Weights of a small GPT-style language model, trained from scratch on English Wikipedia: capped logits.
Each number is 128 + 24 x the weight over its row's rms, rounded and kept within 0 to 255. Layers, rows and columns count from 0. Numbers have three digits each. The size before them is the row's rms in percent of the matrix's.

# layer 5 MLP down, 448x1344, rms 0.142, rows 375-447, columns 0-191
097:129093142119110126116119128117151098164139127109086152136126084107139119062135131102141117101117110129118157119147179136084137144132141154075096155136158110160127147191139127140138150127131131177150113119156121154179146153145096113127115106149122131120109151127138135110129140079109139116127107152137172109110159106116122165154140136119120148124153120127116191114092126144121116133143161138138140089098127135128184141131130112125150124117155130171074162093120105079131114141131130135121136143176158097157121097122180076114109129145119146073140176119116089100136150127091143134
102:118118161139121109109105108094136119141138131098117164134136150113103118114130106114130121097129145129100118103140092130107147134119137130124142137125160101140105091163100145114160133089144148164196167151124104102142132148137091184121119147136129104151119141146136108120073116103134111147143097111099151181150148125102153134133150171140145129135140145088131172148106142134110147137150140137132128123174114136077142138137113155106142124130136141145098134151141123149145108121117146140127165113119101109085107129165129158156131118161153083107157143160133093153136119125118157124
101:129095139149073121133147125157100110126118165071103144127148114114110113098121135118135107164090141154146107107151157134180132145118125104129160166161142143153155121139095128154125138115137126132182109140135170148156098143105138147119104116095147113162155102086113108170097163109158142151181088118129101122095082143145084100131157134136141113150125159138136131148134121088096118149146143125144140107116120118128095148114132121161114114143089126102121174105111117094121116101121136116142117120142119131150110086158117133164107131100141155107126114090100108144151165197132104153
099:111088123134105138172128147112147142114149125134127177121107110102158097112143124101145138109095089123131171144125079108125124123148097121130112148122134085105117094122113127111101134114124139156150114155086131146158138133113142117126126115099183145120126152145144148100155104137119071132106148118155095163140107107155107140130151138145128102090121134153155104110102173120133140138149124139157118157161144117093134127134098151159162149111148087106122107151106155125117157139154153153110118123140128097130109121133111112096107116122126100132134155167125165135182145131125145099
096:133109109120144117135150147148148130109072135146097168138105090106155126115112082143081095124124150126102130100151125138135151108119157111174088135141134179103138083091115100130092162111099137154098120131073147115100139106123087143091131144128150106129157177140167091153107166140153094087124101113116159160152122113097100151145143108152148118188145124120146132149115155133112119120160083133126094133111113159118125159127125138149072162147096101199137100127106092086099132116158108140116130099161131119131118099099122101137144134100068136104095138111169101153147121139135104106
102:126134153116147134106069135123111154163149157147156123134129125110167125130108138095095128111143145139093122113106163127114144148136115117106125155109131115110115142107095126127133083120112083182131164119099118106116110152151135126135152139111132120147124130112176117157141114117170110115112086092134150081131122107119160094129059093088116136129134117124074177116186144133107097132118163128155136161171142098161142110147154145140196132158122118130146159093093181128121148156111158128117148170100101141106130139104148142123121139166118143093134140120151096160147129144100142109
102:144093109129158180083155145130106136138181117099103142107123086134143109155142138135142098152177098136104133143138150144123106143132088154148113131101099107128116140143122143153161143154103124101135126108082091107158116114138144166166134105133077080109126124122054127116062103170094164148157146141132144169086110120128113103147132128135129110128122165098119088132107132099120145160141103122115182153092122158142142115134105135134129145159162098164104148120116143141112105153153137149115143111167141120122133171125121102113122134130172087141097104128107137098167125154123131152
097:182130116134178153080134090155151129106121114144104107126147105124132140072109144147110131097138163164121144159133130135136124124134114110147141143147097140110133126149150124125170154112127114105110135140128139140082162126145109129111049090122141119115087104136116091131113108151148171144092103115131170128140152113181074118151121119133143166123133110125070072166119131124071113140120079128127120153092121154150126118138104171109112137149156165122132163123116129125131104131140118129144157103168106109131145086140140106085140104154139151107115104127102101180127157162110095101
103:099140105137099103141103127137121149109149155126120115140150119111128112170139105131110122115129179127114122152144114154132142116128080119108124170111112143163149127156146101153128131112184160134148129147113111096137121142118133128122146128130157168143102131169124132093176133146119104141108131120076120155121118169149074111132146148143061077096154119125078153085151132104101120130107118141140115088114130112145138115178157117117113127130140106150129131172148123141153104096138171092104089111124156092120137171144160096184114090122084083102116141084083104152129083164084144107
100:168135136142173083084162123145103173114085150122126115136101123106118131147131094114095123124122142123141111101126120128117140145112080126149124136168148133140108140124132092107140137149128127130070153141135122153130087144150107132163136135166149162137120124112109101143136121110142172118133138142119110108159094156129140113117159119155120139082075154106101170139105102107151108125140128068127135129152111129104111127089148138115116159128155095107126127137108095151148143165093144138151116136094149102117090108151132102149117121114122161133162113100121137098127124108108109127
097:127138138118144084086128114104121112112090104118130142125086105123127121132165133107133133112099128129152151127126086149164133155089137127123127138160126115072095085130117087111122138170083154113104123137142146103159136095160093098116158118148105160109114137160165106129133137120138135104138151173105134155096138136107157111123108138099111140095120120148140139127131144103150134105122133102184125141128112153088134118151112135118112129121100123153149107159128118126130115142143150146136125122139151141143095174098145160190129115086087115118134088114147176120141100122122134131
097:159156115140101144195127123132138147152131107090076171155168099107114167086105130081149134079161123191129141130165128138089143155099146118132146105123099113142173142112159177136138058179159080137148092132136150110142101149130178125096118105127150134108117113130110075141077119151124112197117080093140120157090136099125117107139127128118126124150146143102145126171105162108137144123121108156136137121092127106109160137122143151144124148135141123111158100118139133155162114121158167154141142131115153136189183122117164109130117164123154099161079133126136144126113103140132168108
109:138118124132135128120110149129146136119111127152116146105138102140136131131118168146137118152129141097133120155112141096141131116114123136142069177127144158080148172114126181123131097119124169151124113124145122102122105119132114152099100131117095117131080116073138100135187160113133131147094129144130128102111163128181098142146120145114093137123148128074145093161095117140134108139156118126095130099138114190159122132180106091142165138159166137082144148080152138164148143132062123162122126163121145158135134129074092143122102143130159141123137117114103157089135130145111111124
099:135109161171139146137182118107138142153188168175096128089150121116140132133149141124151124142152132148157111106126123130143170117110115114132116121174172099123109091169107124115100078175113109121114147135174125111145084078173084149110140109142116107172108187173114122143148128122100121131113128131097135143103152139143125099134175153161123118111097092131160179084118090122147142134143158125140162125157095118175122130131123146152129096127145127118098088172143117131131083136152145122125140165105115087141125152127119138111126142141127115089135171119112103074127108123178153148
098:109127163139112153123119135091147136106147105159095105136200120187110119134153144107151116182150154141121114142145170112147148125132134114101133131133119152113061146127090110128115122172145161091104117147098163130122136090082104083124063150129150109132113108161140097159123176113103128067140116105082110135129185137166124101173111149149183130144142127109116133144137127119134084139135095133129089132101170125144092167117150114126137145115156114104150145117148112197086129102143126145168116137123092120113133109128113103128186188142161135143110101156129129131126125089094149149
102:110103116149135116145121120091167163170154109175158119107141146130162175145136111083147150086138108140142145114121136119109119171125115102127129097098140133138155122123075089118176126137105146108165168110094134127111121098134157118118103150151129101121145167155148109150089116162102050147103077116097115155155126128151100156147126135106193143100160119161151112130126138133156111110158141107109123095112145124121153161115135108162164168109115106123173131126119155158172134136132122179147070082166078142089153118191124088156154110118156136158132092117125123144112137134181111067
100:154102109128116129130132116071117092154141100124107145158128138116173138111111112140108157094155122169110140095116136126159134149114095128145191113172123107169153125153169199154140142150177164091132135138109128107143107101127108117168151181172137103106104126141124111144149115119091109135154145121152138109152157141121127133149097137124094117124134124117106140086093121125151103150141162103099134159097152143112140081120124130127153109128125120141100127147174179119134125102136106170216163113131167113109124137079148141178137113146090103171098144107121132146134102103135125145
098:158138160124129100133121175097108106109142141125126169106107154139153117154108099109142123128131148156134116102149190112108117147135153103145153160090117100126100091116122135163114147115155150109139119115114138132127120146154092125150108131149159074087104158138152070141147150123116165147111172090152157100119078155167113168069127148166174126126159138093119122090168131114113132131096125063120158164105092126155164152093141134152146131126125102086166163088159132046138107150157142118141168095137110154141132144160127126156150172143093117139097121164148092144105142143113153146
102:114134144135144133115168106128136137127149128128125108172143078131157132163116095095109129140149125129128118135106108111154140122123104134141153194161138087108151131118117110145132151098156116151121105121080121153084144091173104133089166104136107128110121129094120054142130105156136098132127118150162160155095151147070139142130114103129113109175143117129116131136094146085116132147086121142113115123139142123124130103083148134140079085111091158086109175144156147141105122115117123113175081112137127120078112156171127126131125129169154088068118114153102116169092102114093130190
101:074152134120097138085120121156126159122164158100073089125111107121126114151150136137135147131149132150114107147142140128116182111139100122066133125102140153132121124115090123124129100140089141145155152124124115139165121093101111124100136102122109126096157081123107146112149112124088115133119096161121130139126116205134139109121134144108138110130150126153101152104095135184144116111123096119091106156044152107107096163141139073121136158136178135145128142165107116111095129136144112156120167093109151158098156097146108117133113112147098151134108118128128117116089131117094204097
100:117143155102166111122143094138104132098117132067117131146163102138153112131138089095092157109120107101128119132128083111120140163098129121149172117182155131144124103137146140090136139100090128107078150185112114121170181132122130125127104126121127142127106083131150149102163110124138135113145149098134148106127128136154151070137152136111161123111130124149097119121161105134147117129137120144123171131077136134130121140137136128112126082154104162164065117106143092136162111157179157109135116099118099108123161156107162120162128113149161128142142141139143171107178103115142123153
109:086099120119084091131156141132144141128146192189132127097148108129169114089102172110150140135098102103125130117182177103154122112100136134125120151100164124128154082130149122102126125095078128151143113134155140143127160133118085161109151127170120099129125165117104092125107109130143095090128125134098095118155122107136071134128099142136111110134148120141137104120113129150116108116150126141142080161153108147114129140116125108125120150170186117126173153119174107169157114091126133143130149136122114109155135150136146125101078103122166138151178156159145144085119133103129141084
097:121145117119130107114109105126127132147111084155163141119070143110146093127130153093129123155135106067117138166153160106168087135150155148093134138111165178108163079162099156141147101113145099120135136112128134119130152132129130133138145140122131121121121132130100119138107116122123142127154163175123108126140123086150160092112135106112140099113108143138149105167072122102136161133099098106106157138177174100154119131122123138108091110136145149172156117186097088142113135126156104135123111144157110115125143080119183061128176144136139121144165148131102143156113147101133151117
110:107125125099125127127118124121106160101151122128143145126143131132142140148099109127121118151117123132081083110123123136145108106114115096114095121109122177130141142154123159129021113181147082123122106148131114126145090110116115134138131123111069119103147113143107154119104099170105123119159175125096100172181124129122145116121128100165149139130151126091144139113155111118131107099134059188124142131163102156161119149146149154177100137128103083110072085117149137160183135125130126095160120168128114147123124115084168131135128108124134106116158119099099126098135136127135119133
100:097128126122141113112110126123125069145090152128168140155141156159158112131124111161133119143109133133128131166103142113138120096115104131122122125159120127164116077097134158128103148139128124125156078131094136108128161139126135163106144129138103126136103150154092137100135133121120125145084116123060147111146164148104105107096161192162170145083135103162132142121134128167098156106120145122088159127104116114109160098113115165104153129133132130116105126089174107078157134107120137132112146114108141106161144136163123088144112141150125109136139142101140123188088105127117156121
100:149156158092128057146141135115123129102132168128147070124120111134092143102090101168084134108137108145109130092113133096135108145083143133093134168106150171113106139156107166100123117063135153141132105183150134164124163095118122104096104120129112133144154106175108123140115164134160088137156139130083160114152139097125123138150097155123197118111127118127102158170100121114122114092143151100079118163057141108134156158175084085110138115100163101096111159126133099106118170119132140126102183129122126125141149112127135093103139164100154126111116146142122142159134117154146141120
103:092155102132130117131119119155163140137076119109118085128156104129097136097131120135126163128138134133146117145120115132121138081120126077151146115152080134105118129124129133110172151172092140169177136144144131145162108077139075120120134109149146128156128111136144119140162127145120174151118122112147116090124119064140117142132094124128070116150164115102152140115166132130187085108154119149123120127146121111115153118156098101163121124112097117095190124141130130086140121128149125167125149114135147111078145107118146107136114111093149091071112107122125128145149169176135105142
100:079127140095157129153127140121183134143167124162170137116093142168147149143107101127119128123146093138146111166132130131131139109154121130124101098099167109106195144127160138108097103105156110145152151162159094079126123150121114106151142166154053161165159162119148142149089158083126150113156092156106126159122102148147135139152090111121055133164131130096096131147124094164123147117137141153119120103117160206131139145108114169135145094134106122122112083161111088096117153134137162128146159160133082124117134167138150159122128101126150182108114145123130156081125113171132128094
100:145115140172140160128118145130129136157163158087129130116120144117130116114135096150152133147130119130100105148102159104149138123143177126137127133145112122121114175140074161145088131086129148117131134137123137124120112151144125129161153117123126133121136138090101155063114116139136146124132198099114119155122107098141103152125136146119099091103127141118107170152131145082153123055133144142127130138140090152125117094122110146122120114120112117084171143121133141144109138096139131109109097109106113143120130133079103081107134111137136155129137140159143124114097153135160107144
098:172105124143124093052200116186102102112128117085126110129118113123116094107151138137151150122136141082143127108089140114145112113084143134108129142125128109124119169112120157134127172110117088106137103105143114157128087132159157109122105094135131149147108114108125154130105135092139104142133149118139096160169135115097142112113132122176153117135148164111111120126127150115116087116095156149127131133130154143110122144128133149089170131166178132124150158126129117082090169110064099142110139144158127110140095141144149137081156095143114146180111112146099118135116123144128106099
099:053122127143093156147115155126114076111082136112089110105130119118128152154116092126162100100125135111123152124143155146121132120122120129156132150192114101140109156192166107113144129122137160112126119142134112161155087134164100090133120100133145168099082110099132144115156109123139153173112115157156146107108158130124096108092141136118146130190109179141135171168143168142112126106146137074148119096116136135128131129156164139140179133116129166102155151122107138089121181107146120136123101110141094126087170109154124125138144114106114109134091135098141148107102129139118120122
101:113159168134111140109110128139118110090136117115146115133076089107088133131129115105119134111124140133118066139165095137165179092130103141099132132166143156100116131118137063132109147141102137146122116124126114105099151165110124101149137144112136134154127103108090160141156153157090119108132147152148125123089084114100154139150116108123112149110165116170141165148131140083136182123085118130117121155097164157094100084113101166116148108090134166112108104141108112144159174135124149135127109115149147142153108089141135159139154191151093180123093156105109091112128114123140099126
101:096148126132139144141114160172103135075141100088138117111149101125102108108164122164151150114104147103158172125101106163126105112104140148095115132127148140128124147094137161125123070110138169101117105171175144149100169128166141092137126161143126136123152100160133126103172137137101119114182140175098101123145144120134166114093150114119116138112141116131158135155140095112117108107133111162105100125092129155097145152121124152120146161118087139162133056124137109127136151157170147106137081111126184096136109164119098121105146132115132129112155134172123182145169103118150112128
101:109127117124087099144126139144149143125151104125096104164135166100144118140158127126173106123102101096153129126113104118119121118125138107116148137103140172128120131132139137090151115148165127091136164148126160092090129109128133117157105115155156128128185155170135125124105127150119086120123109122132151150106126167149147130157062158142077128128118114103142148105139072139168148066142147141085138059109123145146093133080082130161102120147164121103092078118123141105151122092133147081168137104109142169093132133089096122102161104142156122115079154113097093128166182098133140106
097:085118125159123100124157101057133123139110141156124173149146194134144117183161110136129154153118118128142113100111114137074135118163149140108168053145091150175129101109114144140105135137140110161070155132134116113129136152120160153171112133163108099113136154128076109155121148152134132160081131187116146130126088157083113122116119114123097167078148120154154112135129100111117145114089135078144174165107147122136103156143120097132149104160149087186109133154105133121100093124132114093110113108177130113120140099118127152125133155108094113145164128115118135110172112148135136123
099:123110140128168111100095147120117114132130116109152100148123148151143095138139152109122080108112135097160150102116130126104112123099104098158112130135183130126131119102083111120115151114127148155048085119146152127137173121151154139105117090150100141115177175099122120122130135119115138137130107109145138117137134091148164096125121147148125100147111072084125122148150136101156147160119134112093168146132075146127095135140095153163157133129121151096156132140170142141140115102146146130085098155109101106163120176107119155140113108138132100135152070152103184166123098161161083138
102:118153155143143123103113174140134100075141114137137174125092183123114132108108126120111149149157130132148115058138115122117123146107182137094107136141104122134147065145094098126106154131133081121114106174160126081165119135145111172114129056119104147144130155126128099103100154088137130134152142147166105106117149134156136196118140133101110156128167118126110135161150104134176099163116135127099135158151166141097146119072120083116134128157154115112124141121130162091141134101085121152116140118095142118150144131135132126117107134105120148156155115105152142104140136086122140143
101:130107099135081130155132117122102146106143162107156144116170113087155146121182129117152158147125125131129118148124148158201124081151131130150117082134111131149165096140097151135113140155132139099101112159126138130095117117157122100112130115106104108137100092158101085104144090127108119149116146127109102133136149109089094116134142106097056109129142144078156106120148090139075130119162105097156102147120154151142119159177086115126109105134119115158093147126119130148109139131110104129099115149159110126142117107147116125134140144124124129112139120127128121114129142118146110108
101:119159118169187125100150094085150136110114151154144168122121142116141129154101122096092130129109141162116171117117138127132135138164111155134122129105144104089102081170110111163163112168087134136151143123119146139131120143135087101137141119105149138161130109151097125105148137135131164106091119135131152134154104082152122097159143105140125124095156110159122156147139132113121074127129109159120112108132086125165125097144087107111137126084153097163137131101103143163122116206135132163096129106166060130103082113116129120092135132110138097120126170110084129130158109169119176095
097:102138125138106109108128087145181151150125160120101121145108089147156165157105097111156114140118156140176112162134105122143125119119124118111094082151131110118107136148129121133114144140099122101086138121160161144103142114150146130139126130139179125115079176101149166104169138161128106133088096175147161146126117112078119165112160100112162174164143117128104127130150166123137113162187153155116160139129147122112119172116120103139084119126127109102129130213151125119147158106062117142150106114169117120145143148131144133146156116107123118121140138102148117142152111115131099089
100:128131149113133132154113153112111105086117128129151119143125136144131169169157156097163144170132116144115125126101153138127086115141157129113127133105160134097149085111094124114103142134111111167109154134089112119146133117100134157128163074126143143137145157145122080154110169129128130124129157117165139161138095088147131105115125146090117111158116121091090107143120117122158122129155158120095125141157117104132130111112066114168134157165137091094130130169130090151127123122129137148097118158087123120138136132113093136156132089139131123170158157150172130070134128134081120139
095:175145138153098138118156182125121129100135177135124109125121133130118162199106139124104133099134156132127138115086156155098110123096096145080173121113142122122133156152120115121156119144133132160119117103145168067149098124130142104190129115118129122098126117097145125098116087139134138105143087175129105110145127124146150160107165155161127094114144110122143163149124116125107124128161142112125130137120100106099128133111133111153144105137115175132096128149167176100125107165100124172122149174100145131083132163120103140128097126147126135128172127143112122155134108125115109159
107:154137135127114124173113133182120141121148090134184120088142112156119112153079105133122152149132126097107137123141125158136107134142121136140153110152141096154110139140126114125121107185119105187100101142122154163102137128090139126150130111136157139113162103158117147090124092193094119137160121132148127120102107151119117096114104121152124136105178119145171138132150148135131132156118126128120123171116127123175112108130104133123127123146126138128158125107136140111114136098131124122104150149135122084131136150104095101141140128109114136133108131129113124063090143130116092123
103:189147183162103124095124124086158120161145108129105135128100128118142087139098067152153138141151140153175143119100123119112138149160112133109121127121150091098157180091122116113136104151112117147101135106143140142124163138128140148148127119151108139144140170127146123071103115134121088104157135115127118110084110112129115109151121134144137143124153135138159127163153152193171132126124152135142133107191139118122111121151156125099144097114115142138101083084145161157113151113141119149122160161174141136138178110105140106157074130158112131142102162109103154113099124105136135142
097:128157102107171136082129100128141129172092093083103112138142164168126119147150105094077096089147149103136159115146110127107139112105079091154116070146166162125114186130129116137162096109133091121089173145103142118166105167136159140125130094136136132114113104127155122140140154141117141091092092102115102123134129118128111141125120127131105121122124098149148121099110127149153171127139125152113132121198121096132120130102150173127109172114152120186120114147106119134134102080100178097106112120158144095149092105137103157074087151130108121144140123122137136123089139146111148093
101:113157157157110146144148142121136132143103132137135146109118106115085104177184123117176123130138112137185160098122119141128118140116161138102075123150133137107063142139083087129152103119091125116122139098141143137166098145152078122182125107109112176139118144098086148177145125126137158104123103116116137119090088104156131086147146110126091128120120145109117137128086128138098115122101117142147124102166158142139140167099131193154159137149116110123106132102102100139136145174133147117106125130128149170119120124164150124126118081112101091121088104094090124087088087150134140132
096:095150092164133109154127131193114104146132150101164132094132180180141093137106121154131152095149130157116133131084136137126150117116101129096168111143154097131133144149127113117168111181134146152131148135112138140129131139127101086112125118091091151137125146098120162133152116136110129140098128126114186134107119092136137117128087111117145151158147109116149168117123170106112113143135163147122134122105117123114128131169157122129161136108180136181128112100128138118159168128157191083098150116123120101142107171131145117119121185102166109099126161113087159119099146103097119126
103:125115148075157125122110087126097125149141121171129123138128138109092137103126184141106153142166141115135134128132136140149147115138136133145154104117128130115101113168181137151101121141093108137140153120099135177148139125157157111189153127158131128119119109125124120090135145118148062159119095123135089137118114149100127127131135109132108107115130079110121114121079092103130154137125129107149182165124140115149143133132118145118112127108158096101127109118132152131141163152160130098130131176148144122110152139091117128119106171118121167111153141113083147173131128143138149131
100:156146130106107132116116153104112131116147116097080119127153163132147136101134134109143143172132157107157119119109121111128135165151159108137088102132116166115172126115174091157104086069134137151095061137137122109156109177105112130142155098131141119132145170119100171128101139114155178135123136078138124199106119124177104126157149105160157153118165104146106131114142158148105089069140094131133137107173120097119121174108142113098127133071159158100132196115138127141128142158100171118154134152118141138145152081160116136134188157109190132113130130133121116131156119103122117132
099:118138146130117121107119130173160097142107134132113115131133149147109166160147137132134125144146173118148168168131083144141118087132104113157135140135142108085090135140148117073095178121110134090155148163112120119109152149098145139120101132094142167114142141128079125168181122141107104121107133126100121122134087116131153166102158090134120107073131143124183119108166100121100108102169128144117129144092128106097084093112127127117116122120121111127100113122139128128084133150140128097130173130097135137135168146097112099110139122114140105087118141106132108109123110138109158144
100:150118114162103109115124143109123145129124145167122143154114179126155090125143132141152139186135125128127118124151123129115119161117119125145110127154081150156121144115128153108109131114133148121122104123149122163123117081108152129109118136123099133154158130137121146146138166132118096126141134144121109129117112101138183103137120157118134089147125105132150104140132082108124112098113106148144158100150137116112142065154151105098136104152154108120143055134089149152103088114178141131115155151173129102114123136116162089119141108139107113131109130153119091115149184127124118122
098:110123134120092093114103118142137084125126129101183155114124124132092133071180133151110144100100107138179099147106150160129109118149128070150136094129146138103146136141161111121066100121112155181099117121126091073093097094079174161109164103150139104126126110125114161123116091130140150152104149134100154113123118102143122189119172126128138120122123131124088115110101105145123145113141106091111112088092121119128117144164131126143111119147140101114147110124144129116142093151087133153054105131095063122079089130119119114083154097160151111121120144137135160086116139115099108144
100:133137099142161098105150098172121175129164113145139154102182159116153118125143124146132093129160166140109081136098108105152085122134124154129119130115151155144158153154113139102123136123131139132161107132084100143080069146127163118103129136136132151131161104103129131136144108133124147123087128113095149117146045054130155178147116167162103159103120111105107131086105098090124152125184113135109161099106147132110141106118152069117142127147141138098139129154139109146141128139141141074141153102125116184173149125114099118132102115123158073094090137162116166148079146149073103179
099:125135131158124102111117097149141123110163104146158165088131142111144095119138137163138157085128139104150171089078101115108139099108106137130122122113185133112128112178162116141110133131104119112135124138123099134115137104126120175132094161071106151156137167118135151134118116100129142146087093095148132091097125150097125153095089121167121143124132099147117092152135120161116170101218150098113107127154160113111114119137139140115137131104137103100132113120094168112109117117107164125096142090137157153156150156127136131132107145093127149107133122138059114118135085174134117123
100:108118122129147140109167100057081124149133139137122169125096116141117108106122105161111053116130110099078148102087103172124094169130091119145145174129121125131147156181120155170088127119128142090100122141101147153151151113143136099115151120155119107087150134162137107131092117144159126121103129104129169154066092079151127157143115113124117140111152124112129128159128158097122136086151124130156120101111112138136102092117083147119145106108094106152087170107147137105101112124116161090125093141126146163154098152083159130115130104130121081101164150145114101148196121072118136120
101:163138089148128098129149084131132124126090143148155149106108169103075146091117156143173183104101173115136152118081082144121156140145124082117169081129145124123112140124132145118129096140134137120149133156127141098177106133115138117142158148140105131089157135168146148153173100121117107103083125121128115094132078100149138143132123162105119119114124108126113153125115122087114131167121158130107133138103105131138156107107153135088142112126125109145133147156114074112134113134126118117164109140158123155182102111126119149120123152140147129126082142146119082112121125093126124157
098:083137154111146173105137134128114103075145131107112120163124146084139172146122126103124131168127138105095136116130173132124156138139136131169175138082129117146122158139160093126172148140092137124104108145148147128121124076148119134073112108110125121149114147129085118114129152142119191149109144089134140131129104105110097057139130127140116090102131141150130129138104088158112119120124122162110083104140095126116170133108131140136158144118147141090144139118156156142110102087159144147179114148145103142197088098153093121098110126120099133152123125140131120140122096203125095113
099:160065107143124115108139165141127084122138122155111140108133154108111154172174127148152090149151160100097147137140146142126111109118127154115134100120134147109099068137119132122118132125130111097112142132091097097179136120155111114116097117153138149126143121087135126076132090127175125119073155134125124126103131109147160087106121155131122149155128125147167160140147113127123090119106127140174129103178141090078125145150102156097124130082110120118106164146118130189160180085167136154133120110141115150120125171151115160141145109139128134139119110176136132124136134113137146147
099:140138135134108085124138096142127140148162135085136129141141113124144122159074150097135129135150100138106144114142121123114127129122124089107114160119145126153106103125117147150131139122098132143122141100124119103117174171119119104136082087114186149113131145178119135118095119117152183110124143101126094109124129105140087163090121149088110151123090147142184198089132127151144129130109149141138130123109115135119118102117133067127148153144151098108154108181161154160174146115172128174122174092131110129120104112105134092135090151084120128156145128130120121159109105122113136103
105:111137132180138092110086162149114137111129126137109163143130142123130105168156155115124167095135109126113157137164130137136126117078117140139145130117155164140142129150131118110147176142111163158134076132091156134115117167104124144098149144133139107100120138126097112142138125149164124160159093106102126110125102151139124141125107143095168145162089155128148114108197166101130142158155115159123125145094159133154115125148067133109127130105121106139126153112129153112162138163149107154142109117127166143116165095122137139133096090131141108099131148142142141156204123121157140131
099:127113135081164117126132171164144112108105088126143156157102080128122143123127117150117097117132171079142100139133158143145140124109141115119162133139118111091140138153126147149085154118161134162151140141164140105178064120157131167099109130133140131122102143136149105173158141120148157145163145097134153159110127149132121131144126104139122142137162158164146122128127110200147140123130137182150150101129133115124129170099085121119103148134103160139108135163170120120096138148178144117118121157125115131136109125148144164132133137137138140070147106131167119147142129167162122153
098:158105118152125149122125169127104119111068182169151121121123118100127170098096150119122173118125156147140154131139109156145112118116133146154163158140107191138133134147105131140136094066121109103106123112107132155142103128115122141172148130140144134142145122154119164124166122113181120124157116136128143129160086129099102163154129133110138131141155143146148099159121135140127155144134145123093096186065104107086109164164128116121074123155147087155132105182156148107141139050126144148135090112093118176125127136119081131141105140104137163130113144113168182114146145158108171120
103:093097105115103112083098123148114129136165186132105129122127111133115146134160115155125164112137123105129125134145144152125115168101106130182159173158128119126159154165141161134161128113138128105135118111108105100118111101101131097120162132081069116096118128158154140150123164113142118117150159101121136135091138112176115134144110147137114126162114117122123133145163127140135138127142103123151106122127115104125113120179073119138126160126137098112122132155175124140139095125116162111121121181124138112121147117109114091088112153116144184117144105125127082112129084127137132112
100:127118106120169102156120115162148154162078140155111122152138172122158115127147162115109141152101141138108115140144139136082098138135096147106106131123168105129114107121067114095046120108115108100131109086156167098079103103126151154103119170141128152117137120101075139117112130107120133116129117173142156143130168111112120096120135090124116131129139138123140125119114133147118143134155132153148142081127143187078194110092160140073127156124127102081126154152125109109176150128110142181137084136151133094144078115157145141109126203113111125093154155169163115147127129112172144110
098:152108156117125146121129095147164127151132148128107133110165113138135122186136161146139119139121126143148120110159146113135128122107189171122150110133147153142109158134159114128144107082143144128142106115152115120158153128162144119131095140168114133121114140144096085118148145134106167122111145145137134150122132129134104118081102105068094125127133151097154176082143144144130127111130117156168110154165163110146144094118159122097158116110135128134095106159131125139117149069117128133120108137107105113135107168126197126145117116097147118151121143092099104136154147120147178151
100:102110114087125133153151153093113180159113136135145109141131118133126113155130133129100123117146117145119110114131177125109123155124089114115134137106150146136130132124152123125163110167130087183095160123124141125179131105117123154136114136156099101157135115091096140132122114111089128114144132111115139153117115105107117116119127133116119093137105186116135115121123126092121096151151135109152124131146143139099177159144170115106086136147126156111147148125129136111157150123096127097121106103111115141156132133133077134143121118134129114133169130127169142089144102131112106117
101:156111123161146144111108108113156156092126107121133123090119140079101156109145121097106133089132112139156141086146110126087090144112140095092073102112125143123108125114102144114102159123105124146106099113153128127154134126130121116133155137090127104144111122135149153095108134153090121158146081110152097127101142150170101127107123172147145115129112135149176098120127101092089090154154114134112121125046137143100144137106135127101125137147127142126144107133142115125101107120125102127086128115133131090142157130129136147125135112147139132126112119098161180117099119142176134120
102:127087148132131175113162111162100194112141110131140120148136130141133132131164126148145135157159114102074062148121108130144141115192077130159108153096132128124115133136106160095157123120104114097152096125150107098070139151167129118112104141078118127109148150135119116142146075135096148132107125111132139138116113161119102114079096080117150130098117121131097099103157112114151113107100135172082102124160134149121152117111143153127141135116165160109151122141120137130146127138153154107167109093106086156117105079171149135103151121115129141148088167175158131115158128105082107119
099:181140149113146105095120123092145112121115121147161137138166129116115101100095105138133119164151143172111101089125124152116103127113127150148158167104144128105124082142099132163115180130172156172122135124126136117089104108082119134083116166100119141138138116111156132144147173146148132113095133114108105110167126164186077126125147140117094149156128123127167156116117117109131162073119170124117126148115119153140104163150137178160134150147137147145152138154101139152123159157112103100099114148171117102118140100135103084116146142138102157131164088146141122095120108079163089111
098:128092090100108103128123154135132190115154128106121147141098188108091167144133112100156151168113158103127143129166113148158125116167134148115121109115136123120137110149123128156139153130152124118130114109131059116122120133135132133143160145180135135118144158123141126107093178109132145108130060143127165135160121107132124166096105162146108099123156152116124125105124114121160127071132144136138108112115106090117149130122133143148121121093143176164161128116121118107113114149117148103148159165123096114145093113095125136138134157129105108144129150092135084113102149131129091133
102:092107106102124112122101124148120053056146123145125143071123075116132112094128124122126121134125088140130094107145121121119170087095136128145097155147142115127122134121072108109086116144104168106136064163130110121172185154114141138195163148100131121141130117162129113143133158122117155122125140090142119170074141110145131107132137134117166121115099142142116152122116156184114152131135123130117113108103122131100117110142088159136108131100113128160108130161154128102130111133104159145102145122101131126112111120118147165148134122112137108137096144125142059112118129124125104154
100:164053115149147136128088119109140131113118122096117150150134118118151080123166120119121124133130151111112158101124137113120097150080145125114144133114107162137128078103125081127146128128136157155150133177170106140163160114108126097178153146117158124116147151179146135101182104167125111159175118139114135139166144116103141122181095125129123132100141117139085137134099126161086154125142112166072152154101159165083107080119086107087087135138142113129114127122163064135078136117115134105150148117127121160127101141155115112095125126150108165119143105157158105148134141104113087119
102:138118167168132140137139128084139137105128177133101116074131074124150106109119103131107130146136139162115123117150125127146107145128154125118118135160169131108099105146098156156136138075134118091140108100091134152140118140119079109143110191151173122148120115142128136126153142137115099129128119132124118168140087121100114143129134169108127098167110139108143113129106173162127149094121135174115177119131101132130163101143112126125099151104078114116126137120147118146106110114070104115101075102116076126159132122146138097107123154124111125134077137156082077163130106143132096143